Weights of a small GPT-style language model, trained from scratch on English Wikipedia.
Training: 805M tokens, 12288 steps.
Each number is 128 + 32 x the weight over its row's rms, rounded and kept within 0 to 255. Layers, rows and columns count from 0. Numbers have three digits each. The size before them is the row's rms in percent of the matrix's.

# up: layer 4 MLP up, 640x320, rms 0.107, rows 353-381, columns 160-319
# down: layer 4 MLP down (transposed), 640x320, rms 0.114, rows 353-380, columns 160-319
# gate: layer 4 MLP gate, 640x320, rms 0.099, rows 354-381, columns 160-319
up353 099:082127127124167107139172124146172096111136147122111069180174097142134163143165149093133123155144080085149156072131128168136166157095136119151167100204069167107150203085130112150115128144109142147108111154137142108132105156126152064073100160165132181115143138123145124173089084110130135156114191108148161138116116132147163183166156134087105173180135108098128168131148127197117102091101096132164134162121108109116161117149147145146113121216118109111065095114142102095131152133157118
down353 101:161151166094095193102191127141109103128182144069136227106117141146110126190129111087136107105165158142093115072089091095122138121142101106134120184036171071136118101110139121130100141080098107111135138117154144121141169125070081142147087150119138059095116141175184126121083153092161134118115119137144105170172074147150119138135099125181072148124157161118157092076143182115110099176083164138092076163174132175075096199123184139085141101061154078131082117139119142115121112090035080
gate354 106:104115142166139131113135156066128118093150120198171107109157115176071154129132151177112066179165160076126144118099112146094193129116089070084115115124149113128155126112096152100121143120103114140159114134174137197144109147126156170112098108099105152141104146089136142132075133158103153148123097147111116165085133094151143115094114112152152158158161102160124077109164171093133138194035158103112095131156102131125154153121068169128103161186120100085166152117091127085079092072116146
up354 108:192146090132155141109118122130069188099150129074177177068112169096183125133105183188102110141092129168152179083189100081128078115113122154111073105109172165131111147133078139129144120155135124099152133117099120173118140137152106135189192138087155094105128144149174140120140134182195136126122133089151116097119098151115135122141187165101121133128148138055138130145115125143080088133142134170145118142133148115113109086093164092179135166135181126189128157132155106153145144150056117
down354 110:102170115147149191097091100083124167174120088084124142107121142111126161134079165146132145134091165113159078081148147129065139163131150150133173152132188121097111137142136113158104096063125106129094110129125142128149105156170154115133184117134099103129131118104156078100193079109139118131145116105161149146182159133117094140153156155093141158102208114163120135105132183138140117075147096155124139096082190161175146045063166135152097164139096186113138117127093071082071143209151091
gate355 093:058072148201123143075120107139087155149119095157120100190081154118101173158107112148123098200091126125180144146093185122095162121116111107089116140115206047111134112138118177132147143139192092124101137123148091139117133131060088091112098112097122164105162094135165172092109088161125134088097136173112120135151166110129125147139119152123084034157124168054115172080125118099139147093127095105117121130112087155171079113100111144116112203141224127170140102142176149192158151144145117
up355 098:132126125114158147070184183104150066169102112111087144106160133236125169113114098104107122134180127132153135118144135108196052135183119113088142118104118110139086115095142146176071127129100131081106166153082111056124042158118108202141118145130132078103105145164111088097145152093127111166144042149174210135184165118086140119128131116129163245130134152118159089143147128127129126150087173158110137115166112110112156161116144166145085087152163122102123151134103163089128102115190101
down355 095:138166093096108129107115112121170144103119111118106064141128124226161118106161094126133107115114097155092092105167109145185107139183082152142091175064128134123119113095102150064160120118111084144179116131150170126129169116156089127078031107102168163179101145074140113174178144095138125146067177073167083137085132132115206170113143082089099111123128099159147159085133090061089154119185182103137090209134091168094043105168095078116163143114138128134199143097113112124119148151119118
gate356 093:155147090086151082153167144098153176110156150125080180147119200132134095116142129163174110103117085125096112139126126104130128128126114120113124152137144149115140107078112156096133127166128116158199120092122101128130109086106090099109139170110079124190105084173125131148135109086143144147124031101161080063154152144139112125123154133070171089096106124137120118128129069086131131132079179118092121151125150149106113179159128139111116148091065161124127138140142175120148090169134130
up356 093:094146121176094133134118170155113082097107145079106141182111138144128163132171196140153083105125087162121105132118141137136109074172143137097100173144153085102188179105153148152109089161145094151125085111114042116142150063178133124152062121129102122111141170162126161166133111150177120132123099155158112114134111164147088137158123080087092170110081170107176105140141068148162108171078195107129131137168176122175099153107149128163071132138059174082154175144087127078111162162118159
down356 095:120163120153147154109137088134132048077123103150166160089167096099154144115132087140174137121110113085125121150176152157120151130095159119139173125102102117164107106086151156081120132133168110150151136124142100171150088114138082137149120119128076095091188156138158141147090118099132152135183090078226158123101157151152099111143152121172089155107170127160119134128122151099110128078174114152178101115119168089156124148155132163063135167091118093150159065109094143141141114162081127
gate357 093:193163116168132123171149176116123127170155109105092115101176068126108124143079106137163198192135136127136139131107092144095104135141114148144100144185106090138120158146118094140147138122150149142109128102173129069127091108117137140160131126120101143113134054126075031089118116174081158122119115159142106111163145134114080078107185128114114144169151122123182128116124075115139175132100105141160147100115076096130130151099133155143128121088186102099105152112059128110110110089155080
up357 095:098143079122148099152151090096073119132129146105166108157142098188139165153133182115118192082144132107163091177145107123133160087126094147118161145122151149146125133122146136092122095156156129115122089218078209122130134119107103156113145098127145103203118121110130107189126131115132181157118088105131130112167198111090090121087179169171133131147092147211110107145099155160111139097107075126121144143160127081128139126111118128119122160075185116069140105125062109150187103167072152
down357 091:156146183160102151144144175155159073104186086110109151096156178123144133151135061158166116170185109155113180080175053111112103115158127135162106151150133093102092105141087103157145142110088127108141141107123116105168101110175074172128103169130104139134139062165079128128170095188086137180141146114145093126160110188118139089146154157110150130149116120088130111209152148137123118102154104178135111133094143183171104150103089168080097155142137152157118102163105091126089107082147066
gate358 093:113091177084121131136124191169135125129113170158130073161144146099126172112178173170144117120156132117102184150114120080075153173083079169136148108121133093115165151197142136160081200097136089120127047133140141150097102102087126084132132101152158089119112098150049172072106145137157153124145140197132158146074140163102131129149123145092069091114111090157162160142147148090172149158121186158080117131136159102113186144143153157142110135140101105019109135107196057135172136182126098
up358 096:144110132126105081095142103118104092135117130171123152104128121129122120148133184141155122165135145136161117041107103173123154131129182110123142172072155177168094155060213163136193129168107125096112165110177077123094111108123074184098150095110116102144154097084150082186124141119145124120122079106098125140178105103130138102127119123186178094131174181110091193144136161174070160042175115096172138114129093165163062110146107139062099136145161120152146129127123116122121106119126179
down358 100:078130145208132098140117034132124111118132065179060154125132141134108184096159085088155115131091131064169128141116151196133114141198136134129137108110118114120124160159111127117084052164162141141095111139169156127095174165147122137110126118152121161151112109092151133157126172144149082094165154075054085164095113128110160104098186142150203083113110110154184073117095105146071108107154168178199156096143130135118107144089194149108150138157090160151131166149136085077128103119102126
gate359 109:152147169155124178110123110129082075142117134124070197178140139136120113147122085204150094135102075173145069171105107073117122120167156122162099162088096115115123112141091119119096101204175116101158177112145074151119165184139067134087068138101149123117143139160200204119145153129113142071115172087201100122109129156100129130122147141144152185148135164140165158134104132142156148092137095144149116116115125113157140100070116139107086092116104155137135155129161188157142108114118125
up359 101:135058115082124178167109112123124121100113091124115102074156111126119104115116155142143140130141096130127154080131108063155141102170137139043154153135140145125179151094096075135128137116183132191150050133135154097096140119137166167133132137097088120104087156161088128129151113163114168125094150088098101146120121091122034134084138144166116078109065178156061131139061129151113126169183110095131160129085126141069138052141181110102084192161120147114097081132139153078150139077094127
down359 103:147115135150133104156155112138127137137147116107121113147170067119118077169104148137174015135099087166090082115098122215155155098146149121209099110177094185146129176135144115131148180170156095116130093108085087118123145128171081130133136122154083104111116112092153198107116167163099163100127075096064102139184128111118125137163239075117111144146151126161134094101128217097086136123139100159145104107102130104099124112122139094112084195123105160177125134170138090145139115083118129
gate360 106:089172123050154108147120121115154119138123170139099118146159095077096091130143099134158078088125107122092071154142126182105147193150143156090118136095104137158183112134105118118099096100153054145145152073138156177116192101182091184108185098104128157151101104097140097136140135144137106143134210097112185094132122137143138071113099091078136156102100076096107177138142074053172080145080107145106110159127122071149187157163143114165117129195109106170134185144135133064156156147160126
up360 098:113151144134225124107135107117154115099112073108147182114121080161101169131088153087188125157196176155090169157180108155075088130130148094144125130106082146104138165144127104129192139073142097096049106135109141090132122129141094172096096135140101111153142110080112128130144177159140199091081200115108125155023111083142112116082168104127137164109109090132136099151159163056154180099143131129110114120120069138151173105111079068162114139137166078201114112128121140118101160163166143
down360 102:125150140153145155104142164092191119108102113112129123089163101166147133069126143099109130153128149097083168162107108149111126117141121140150139089100130136128155163149214135171124130078169044125162099198204126097124172057109110129161130133147075145130097173101177122173111117145121081095137143065133145142100078103106109095116124104078130076099094089113207159110137107130149186099118101127109135061147158170211186099125134090096141128123153115192061183130126095142123168137111150
gate361 107:114098131093103079145095102179156111141121082158103099137172130160054152177135120124140106096119086184141125133128157134097134087089120099121083150110156095197161202098179124107099091121146098142106167105128148051146092128175055148125143141121100121152115121074159134052164142110146137100142149112127125160133167137170123136128134100141188255089181138120102135130153129133103127126137082096161097107107125187112187099121109118161210165070108153162131136101095092104146149119140109
up361 101:143111137114091059065150163142162065102165170104059119147166167139134091079127147137128111105117171138123147109182132147154200088141159184057146079127125112142143125143108104133120179144106155147108124136090127132094130129136157088093108141127152149165140140111176158156150110147112169166117098132163107125096155095128146091131136131120117134130014138103122139120197152102159091126124157192109098133120116097121156145150173072149174111113123096157118117089180159152162136127111102
down361 099:098110133112160114174132137055089120123131159056084151074094093140108101101070153133173092127113127096087156128154124200143114127095110137075127164128118163091141127125073112115222121160149064117158134161149126134033130213119164128054160096129137083119093128171156134141130090110101125149097103157076149133067155071135109159126171142146121041141090148155092127153116114109134131106131113051085085124159114161099136127170094108209130100140095105127173147166141120135181150108126118
gate362 101:159150127093164100157166152091139127113089195154179132195107127143157075118115126142134150069081145052119124142074125075133122143127125107141107124102097145114120116142129097161103137137113181101159136104222152177106151133128138168168119111108096150126134154087108079079131146109072183086186037065170197112159117107175140120152088186126078114149120122148082115140143124088122102104121154154128088157132113108163110088146153067073126158187146149199129145162174100129142169169131187
up362 108:164146160130166150103111137167188114143122149102126085118175058208107175125107136138103173109137165172119115189161196136154136150167134106116107077135079128192138163149139044167155090096173154114159047120143109111180147145106127142109123157156106142104101071126104144134110129095155122128132108106043131100128104173158099054084130130163056063154106166167151090093136135151119148176139161097128169089161112134156112168130092109115135201098156197109160127138139089170088144112124128
down362 107:170111113136140169156154133085145086152153174087169193084090143136134077169128129181096111135090153161134116168107151197121106117149130148208106141107137165179092132120194111110158071178134067187161099148156105130099179150139085122163148117105097085150107125112094165170116104138109131139065042133139140129111182110106122120182155106131118106124180110116143126121157100114094124126151125152115130090132114144157117162177147157135145179150131080063078161195106082086092120119129093
gate363 107:146132081153077164142098123127108104109098117135086079093146106076134122121035107018106111114100105107153100128139080102120129121126148168147146083127144061139198090108153145123113134139174123130097161134125142136077112119138190095121128160148114140143140144106127173110145108167077074124142089143131119194107184112142089177148095140124125147127140138137152134168145151130154200166154130197102079167203157084197084080097146178125109136105098131133136100144091165132163104157125179
up363 099:176085097117110115095143086099133134098116087112110066124042209099131135060142114095106091114134059121116160133169078116105131124125114123092101077098083146133157106071141126110135130114118135101142125204139100121082114141128136080129177127102176091133099200105152108137142117170095128133170078156120065154117130129132113169147161180096073093178130084129197119090097168145123140139175088164148136111172155087110148121128143118102143176117093169103173090130091162173134169091106119
down363 101:139110110134140139150132145079158115188213148057115152195146126159153099121178126073123112108133128153131161104139077087130156170135127137130162104108141190164150148140147106173138068109159130081135164119123166126156022103128109134118120137074137140091133125078102098103059103142170140164143099099105111183153041108135136086172108120117126149122132125051195105098130147090175110127126147162127136104054162178080124129142096111131154091098146145123145069127169115167187140129098112
gate364 098:057115132119075106150120125130055099168178122197113172103155103154159184101143150140126090172162132085127154148073132139125114105138127077072129147109154146187113154141134115163199173161169100143162075165142121156159120095076133098094129094127140099083132139164123157075127102146112059129181105104160192159152143171127115143119131114188122172152175169139117142158154147094133109159117106106123158098135138107101166178086176102124167158162134161078088192167155104125162154096128166
up364 093:116105172122126090125079127125185129056124134146120115153107130074115082099132129144106131139096169152153109114152102147097103071097141100132137119100144084167134114126131079095129125058174120138173154169156153099140144097105152132157138123164130116106190118113071092128087185071115180166157103071119123122123134122102135097131121162130151138172146136120131114145141179146147098115159170099119077143176068098128100083133089122109094151114158132158155135087099166134177108100105086
down364 093:125105127096106137133136076067132099121147160098139168122116121171141104082137101112138108104124178161109049106168135150152118033166162140113114146196125134137120154108157172103107091100065081081150152116103094169130090093146104055134137126142151101113111094148126101110123051203104141096143132122106090141183150112108124076182215117141146096117155094135134112151152126095161119139169147112152116111165158128073155126163157147118116107112180119114172167087135137149059111133073058
gate365 105:202109154157080168142155183121099114145243055136176151066107106155150180086123111048085151118146126090124122108155158139114195122163124129101165140077099112130054126141166131124106126125123150139186121187107066160120095211129149110116162141166135177065104124147143180121142208111112148121109149119106142124164070115126143077161063138145143144161113137138115173135150109149230137116109121159161169132159108132123162119198134167147091110115118118109083094195194143091115122158110181
up365 097:084138157164111116161118144139106139123143097036085140138073160135138136176128134127135102160126128133113115109109146080122118124083101127146081123139003133145122152192123147137188067151141141135078135095106192125084111110130139167132161105129142086141113129116128132073163128147176100136097151045115138134147110105138080143131158150096129125132122156102050134059181177138119077075131077137089122115125095135126131094141142114143073095135106150176127141093133111140123107137128113
down365 105:118117123132122097105131193139134129199133105099133128152080136131151074093082134070119152138099173126189138153134157120137110129104105105082120136111137168118117132096119119152167089093081093099127109124128152103153072089097143141107133146101103101102119131167165154121150128138180137115106140114101128183164168132160137121154166140112085095131124106131107162085056134053137104115160209145116116136150088119073122151172131159140150188092133099096090099125173105121127175166124170
gate366 104:108135088136125173119125108120092136140165137157129048106134147088152096178145127169132093164177148094138118115105137095142087158123159122135139130111148116156132112126177152095125127099153145105097091148101132084098197190062125117119185147134090115098064132129076167113117141128125108083073149114125102098124189107138132166112156131069125042133137152167154096185176085144119164142091162058059105135167142083134141136223085146085128075074142093126113136165115123133179119159124156
up366 095:102156130111119124136070142117157144138111088093074153145197139155185115142120133107160129111167143139110097063151128124097098108056131130097126143187084085206089126131121120053131150152094137094213082109115099091186095071112103117149164089165168157181154113092116105150095093148121146147123150105087111133165080205080136159114141155234137110139131124151177096141108125105094091096195113142170103092132158178143130083157107157171105098157118128170107138132112109124118102149159079
down366 096:168107117081096127157116150103162110108100096098148184107120109161096152088155131148131178094175166135094135125122092117110179135110098161105116110148098084106132189098137104159141110125159127189084143129079144136176129136195129127116084133110147123159084122121170107169179120125132091134185123150068136123123157136108126111137134158184157136122066120130103150114164114129116200168143108138153150155146076076138162112105129121182155164148143090100193140097140105158124155105146137
gate367 098:083141112127130124088144153125144115052088115241139085131127154106136110150103100107135133144131113119163126182106137125180115157114167145132167131140149206117121129117151154127150150167183099176144072170117103134163136164105101111134153143110080098137102107116119037118180081138124057100096091110165113186115137152141205088127177147116144145174142115158142143167152080121141192156120112140120107113110112139123127126105110106173122172183085133110106106199151186082134110145139076
up367 099:002137155166119121107086086098138107069162131158130110103096139160168113124141147143158100158105153055125130178105080133086145089114146160161106147131206128084099187148141113141158082049175178135111104158120160127100169120097098122116143130112101167137070076142139026152150102086154126086103108048125128144098105100112126113179138107096133132116147116104165111149079085129130151150099160183138102111105048164134112097196127150146117075144081149181091137065151144108132110167088091
down367 097:144171147229140138056145117118124115134158146164158167106091129118129147164121131181098154154089184131116113161161153121092112161174133126144068168086149160100091109126081093168186121101124092154107120145069171100073142126166113110132155086088070114143082181139129115145153104181122141149092128125131075112129182131106112100159164152135131106126094135108170164096116140133114227144142133148118184171086097173149100065121127106093098135172107129084150134110105101116085140109102117
gate368 103:151107080169122133130091072136158164100140137100171173151103106154175131102220122068098083133165109108128121133135142121106100111086137082178191094168132167124131126149146182070128182122109112094065137127140082165151112154089104142189134128166090189096073143119176133138141105128152139191130154117150156103140126148163127113159113155142105100105140149151170159074176129116076106114124182188024083188100129154115133111181165125116139113104111123140113098082131111122121147132054133
up368 105:102144139088092133157093115136130046121127074154114086124156122114088121134129138144100127147130125108085071142073110069139137138190151115166100134126132129109102159137105078157156100142145134108083086121151146071153117116131152133051120081114101090108162157168108101090096086070161116106178051117122126173161103120130020074126164114158169148168098139144140106117140091074172167108082061079083110152137151102116102189172173144154086165132148110089093129140075115121129159125104120
down368 109:094198095114134105101155085121109115104143092169172138124108201138123091138184130139099134125105131175101097126140168092097095107169110040189087131124118070063119140116125102075163112148118197084134169134096105111100147089157136136150143163096049125170113157147104126142160132114146141147166146142117106169130143105167092141108127102140144087150147117145131096131175139126175188126115146099111161090143097091164115111110096093123147135152102103114150095108093093127141180196136112
gate369 102:154167074196152087138139103096130138150111141150108096135161142085073084111110129143088163107195128095096159122140093132134124122153163171083113184195047129138157091146138162153110144138137171084100127126146133174176134055112119077160153075107118095099120135142130140090153137098153077132052153162132122106138229126102152155144137196135164076160105105116072112101194160150148186154108167118141108158082156105129121070093167138185085145117132072139108165183077102118108096121179090
up369 097:180134178162111051076130145126142174153106121148130032187170094135131144068104168095107131135179150117137160121148190125179192130140130109151100153150097160115152114188125154137105128142116106083115165139092101181135135094131185059149095177135099161136074134130123107042131185120132133126173111144150101168174140148109155159141179139084125227099129148092110060092143191116112172076121126140150078135168156089179143161063160165107112105159102091101125168180129088153124128111116074
down369 104:206166118155170088148143151132163138156192143130097176070102084084095156158148123132141103161065089187149156157078060182121140148141082129161121152225069164153131083077105172125141194140193107096130130086077108116125143097128119126092142093105159121130099113111122103210162084146094170131121120116146096111128195096114159107184088114148123093161133116197119154111115095126146114160169147162089069127063142162188128115112104048105094112097163148172154136203114157090153106126162167
gate370 102:154076149145088066173152127143145189183118130133151116136109097167176100160146152167117119148136129124115131114126111111150196101161141168155209120149127097084160102203183110136077129141087117110170141189104124138146181143153125096153113109127111121161111147136111114138138130155142069148165148157125127096122146118112076122173125142091188132140133187085097121152130099103136121073094046143157125180154160121110131136153116088159091091160160084087116164157145101107099129103067123
up370 101:165097119106194149096187100109107158146180128091113156174130158209114136168109134126123088153074139164143106098101097107115187151132151162174164099098170169126125038100146128106176108076146146096136146111094105090107148128170127123150138100061127118112166127074147196174160128147168144044194092105086124164171115086099175135169106134166136127067177097151109114135123145163073112115120147054154088102128158127123134157116117141107085161158084121089137130148177103180153124150060095
down370 106:164093089163146124135155184135074107148146126131112161121170049082084151096090123144091108117121130131133133111081086119126126151149088141168147050070091088136088139124089121161143109168095184160110106164164128145166163127124142080086126141174127099205190100192063122138114124119129120096112121173115150209155090077126119128101101152180141146145106088148115104118122085095157126121113116149110150142141188161125165138169116123120098131110144056130146102115207091138147157137166087
gate371 107:155130142152127154156115109136152130129061100059058153133133129137117139097203124178120072125074104110093149126061114143106183065142159089107103137186113107103122200197131178148138090112177118088130115156118092141127209175112157146109143127163129115073189132089110147161105099139139085145088065142102123164162138104056159160102150130137116156117126069140068170101151101175104170147134151095128129116113133106081152120074144136145131149049239115122117125085143144183141133154171115
up371 103:110132105169111086124132118109125170094201156156117122154137096179105107135184131133150180108128146162185089118176111108157135176147088176123193119114139098150081112057124120148119139119108149121159115198158186123156066080113130108132163105121113108171128117140100065121117134136185144102176163204138133105120073139168164058156130152149182148090139162136128094146091171077174130090136144156163125187167105087138143137081107085129144124208069084162190116098139105113099167124087126
down371 102:165139115145144091142075096085105101064139128170134182128148102109139118123086112117127117073094151112154101149192161148143122121099086171104116182083152157171137090082146118086099097162131159170095114144132103153144109149179120107148148111192102193124089143168102165080088126118151169100141165152118136145119093080125127082148111116101129131149134128194117105171127149122137117135145105156117116141137145106148150104104100120143185167201061194131143176137144079140124166055153143
gate372 101:172096076195122107153186150117134144115133115124134152095126097129153096153105153135140190179152152142083194168170149128171126104136169131154143169140077093163117119157146074154099104111103107149102123149095175091130137101100098162147177170128140080143087141121106166083126187148141103102106133117083116126161136132112109106117202172130095159111147120181082095147130101138086129180108136109122183116154174111099094127156093191072039134150113091083169081150099084114128097109080107
up372 097:083132076150125113180188124130136129116092105161139118103093130141184156136119133129130178204145166154189176130095117102126158145155157154136130099093134141133124094131124111097092095132124086088099193121106153108115127138126112060142073164146166211130096161132093153087125170142126129130147106158142122163140175094110160090131151109207109084070142098181142113142082158145128059132164134173087202106184148088189145147122113127106138139148189099126062142145129121173143120147088109
down372 099:148139081151155144088224104179119138112102138092138170127090189097119128139124124157138126093167124142096126099125179104169111196111178144088174117189107128102168125154103099085074126125152135050185119087094128076128104094105140201140140180069121131135103094129124141107079122074083136160166134104108096148149108143096113099072121131154088131059178087091139129190097086143173115116141107143155172127096120128120077154160160161149111035097130137156163104112150149072146145138087126
gate373 115:131142038140164131164127169141180139117064134120135086120184168134116094181170163172132124124186121140124126095093129209109166120137131097132057099126150148112074164152138124048152145158164146144116145129090164130147143133149120134161174135092124094164108097083102092109123170133101121149113143155169065139156148104094078157137169146150115085108207170155085160082158110139150129084157148149142136094148079101129122109159139128111098094141102062127105125127138108122115088128130180
up373 102:114101137157114154132141095161154154097189106132072168103149172109114174094086147165138117101086153088202121170171149053163116118105111140085132125150100195131127123151146128133126093094138155139091094143180127115126186138117126120139104136144075148158097106186138155175148148116125144063112097109124123095120197163117186151103126114138165138118094061138108131165062131109108137195119104121120150112109132156144132142176163215063121115080081161127200089128096156028047163094102098
down373 097:149078117072095070117143082121082101169146183131116192146174110188109147072132075135068129060132202113121111098116111096173115159140116142176103122146166145160135097128145137115110115087109142095136178086201175094119115172078170135120140104129074139076117204122154102098077134150116112125138145112132173132122085149114149157111095123110090176151095138139183112083128149141170138060183151170092149173109118130127129117143140105143105073147165132148117109102095165089118127113173139
gate374 101:093131199093167141099131130105132172160128115125098141124112091137158185058126111162096149082132146182156110116159074174212120116136125061158087200163118108149097143186169080088109135077212153062097200135086164102189133079175151087124128172103162134089129170067142150128086139110118101168119191151057112150116149114152141165123150120153096113121142075101138180137137082128091109119154132187119138111148165134134182116109062109148098129156121105092110118150155105148099122099133153
up374 102:122109148133112096097149123169108194105115116148161080110139078128132130114140099156106130103139120120142099129147120177173114166114141124129123174123118137134091187167111175096214162145102134088160188121068217166120165189149171134092125144115137116090151149117116122129128179115157096165136162185075117138162114141160132148181178127148089126150168097072177118098143073123144174177113107103149179077148069155163153098111115168126083184110122116062117074094133117136130146108126097
down374 101:133136190081129166126164163129148192115148123105107110100071164107105111140147138153142120172135128179181072138126140118116069121150093044183118193149142074104080169141199130133131144088103110092166156105088119149105154109068131140161100101153070150088159148143149109180141119157118102150085155155110091166105155101074127134141121115096104031133131155116087121098193140180186134125149166119103080146154118151069157131109186047139114144140137165088065179104118151120107147087161132
gate375 101:132114143144144149086054168154094165181104136176114101109079140126091110136135141119186135140119104101125156154148087099136117112078056089081187086079126143120089165120165172092058128098144105153147058155114103124123096196146118093127091101105126146088148122117111141159174143177103172054177126193119134113106145125078120156112143108146084073151153164143150144176139108172145136137088107124218109124142139127129119104129107114131137067103102063111135083108078122158095113109146114
up375 103:090092147061161143157120055126119117047162129108124133109135114120169144163120128168135113128128088203204074196162100087075130163200112089103131140152141118099209199122134151095154137087081132104146145105180124165097110092114096165124114124133114066123027161178127119065078150158110166165174164154158112135126114065092168113178124131113153150120120130102088139129148127142138125120122101139087114122134079124169106134123109110084144131124133182099132163112166107131118150177147131
down375 105:128168107142075159215117191161087137078190171120070124047169099144145156085133097099149149122153088141146132139132105068124140139140118091109135091161113133142145133170151136140147091141136145079124113069070130135096138120153150079128130151123141156117088119170199134162111162086125129110115154162111140121100154135072102176105151099098104102088109114169180123128095157152141161113099165115133162110127156098155174089057175150130117137125135147175162201136101073075129129179194089
gate376 111:094164093109103169114138143172120156123152086157099122082142139077124154095174078167145127110163141120110129133166117197161145188206095131132129129127169149111056081132091149128125127121127129170114157081144113187126154181132174159146093118135146133088131130102150093148079184140073150166132185125140107161097124130164149131086126115156046076093135143120168102109109115152184110124132086110146241138130104161161131113119150087113135133080117122210113077144142122106158190176197085
up376 098:083127138164165123161145086128123087140114129131131120157079130144116078160106104094127113082130118146112091139145133112148158196126120170121100089150144156053251112138106143151142104096117108080140149109179122090203131079105137105128176129097141103125140140173132145153160097100131132110101080093127111090192160146161125127117151139104198132112111109181132126118098118147098134079143157179155082149137152096116128158075115123160173218152094146125117111147100122052114092112097158
down376 107:143132104110089093156124130176146124094156139150069083146132159127155164052142097104105157134122119129133161224148140131074144077160147195107103136164158163147189118124182117069131108100061157133176144097181133117116098088082147155149146165141077188118131125163140115109079115136122133109141058091164144138077110161162131161139125140138193108069092162095085145132151133087150159189156182109139138137117139065069108136144064188114134114140103106094066074102116098131135098165114159
gate377 101:140138126123120114115150146139147182138111087122074103149050111136121136132113118123180118123128056133152130159157138177104169024191117104152153057106107050126145129160103173130094126154155143143109105130109119162081126093136095163089124111183159117084105093174122143115152143109104163128149148102115133141111196117106096136062143131119128091098139171118126107121184128149132079136121137163161137113138085120114110187144092077160078140130106215112104134155153128126144157160165140
up377 097:113126144075163112134156135172129164123085131169207143177133181129181089126156082116126072100092136076115179079117148113157139115180135108113099071154128167194195134181127152120119119122115127155165156141137128124120116143161134127145095058129171085120112082195127126159184109130076131133125139125128102208119100142100137051135077122125128129158134119166137116110139128131130095147142118164130158123159127098164166225155166090146141121094122163123138058125079177083144129168072089
down377 100:131153148142194121097123172178132115176100111157082141129120047145119151099083113159174143153122181151115047136085095122102137149083097159139121133173151162097085125117142116030152130166160145106058141125116119191101092091104171139132068136114126159148142156090100030132119162119108098132163164119087168204130113134090134126144159116104142162084161158087110150117146132140116100153156109098118076186125145130116105156132118127146090134098142077114124103125142100128146101113151177
gate378 108:111132121146144064105157117158109113133141131134124143152138151115164096104142121101096137194067092188096156092142100162139104189132128171125118139151099180096094126068099169162125118108128085121089137143115151130054080126123096120117107187132067145104153171104114100132109215140127146103040116101215121145157150146089164150124190103113120095122094110155166053153159155126091190119163137113084130121110110156123136122146162113137146123092082135130178148115138097111149126118113145
up378 099:172082156131107143147160115117084171139137112112156118142111187131074130149179143200119148116181141135090118149105150092058115064148084074166117135076157134103142094148121119121130117089189194146173115070078084117147133126072138132137141110099147122120114097130068073145124123118101112173134132166084173104169079151109141204161116161083119142113166109089065143128158121127125102100110105146183163099130163124090148140167051119112186092127167148113085139190131153090112112122147108
down378 101:103109105137091126113122108131175139150112145092122135136148154142170075092147136161052169060105162123130099098119129072151155134088130150124154043146173109181096121183171096133033135115131163176151130124075167176228148123073103158101093124106193086098123112101198148121137077151103188192158137178092119183155117132131130162178060206134075133180153106160127158156181137135152102167119164121130153123140103147129141134124122138102096149182160176068169103202098161192090116098138171
gate379 112:116116110150159088187159145122109095090104130105143124162121118153150146202178153092048144114159138133115109094127129115169175127105096130089133144182159091138163100153167056109191147156135091066152102144132135182099114132166118150126181132098120108095119105116148109071093132087090176150096155090116103116104152095178110156084163196154130091076074109055138119141130175125076078163166122122107118125122117141118156105154156095132109148120043084141186103151085132153092086147062085
up379 111:119102199095139097151101149134097143076160128104156126096117114121161084159120135118111177113142185134122113095100130143136117132114157098121160147146136135179099125141055103080099096110124060110127133114107132210170221121170092167110092178106138155079153092160163105119085142106209165087098071134145138125189151109130067151117133154155103132152136112095178092138162086062101054143154128056151109096177124085105110085117194133146151170104127066153140119132159136118100057104079117
down379 114:042156099133173103092104116080171200087136121118123105108074114102188075124127161167126154152086151131116136138091083138134128161094184143072154152136070133117108151158136171104144093089114114099109148187124126201105096162161113117116162098119113112155099097068132110110161111121151204099156174123101200028113122128140070118116100155109110121106088163130144100065131183127151161099127157072066085125126175135144160149134114167152092148122111044135163147141156168129129083151060100
gate380 126:119123158187155170110127140161182191113128165105117154132094155155123108078121109168151119157176115077081088110140133135117107126076148135103107172132132138194169052119203131120115153060116180102187115130114127124108122158119094150159148111089093165081165094125105177166142076172124147114110103117123097095159167125141138121137094157119132135101066174152140113179192128116121163099098171085114035159079158129101090084168108136160151108181153132128150113112142122147146095121182133
up380 187:140156104177135172127116117201139151106115096101073157133114131134143102112131115169155100123139099055070065114138142096126098113078136132094108138159140107196180093150163152133098122097140177108200144132072124120129156179103088164151161096116102123135159099109133136127182085215143159105109152110152092092140139137151110140111125163107157146100065147187110119142187112084107167080118144148113048137098182139110121109197082120160144144170127124117096123185138170124137098111166127
down380 101:115141144179140151121132149156091119127111153179128138137147083092138144130139117163158098144140094111046063132111160119102091154091143092105085198150114092213170102164178151072130114081133139166255142144141110107103146158121081123141168104128108123107168122125114148121146115176140164110125114083179118120150196125115095147138099150159105126095160115155137119100188098090104107088124141113129101102096167108110098104120186147160162091098120073134125135172146172089095103102172108
gate381 102:077083144145137136043172139147058099087091178209170183123128119096079114079136178078160105187075126136102126134109173185159119156023190140152153121137110142095123111097123142090146145140100138185176214137112074090142146068129096083076143140142124151169173182170144137118100160116128168146134154182152116129171093148159153107105107170116116154168140187098127145107135143136106142126145090121153145113100142091090170109151114143086129128145141098147114143152143121130099154167116142
up381 096:128157101156077172091130083145177117143163147117099125170106119101143109088110166126098163069110175117158194158127130117098129128118090147093083085089138138136142109141121134164126123120107126110110115086164146158147097107165180137133129124173148184125170062108134120175187173144173139120084179134100115149130187120224062090207110102148140129103128084160049116170054157140145070152126105108083133123129133134144058135068107150136125154102138132170105148112118175163212131162118130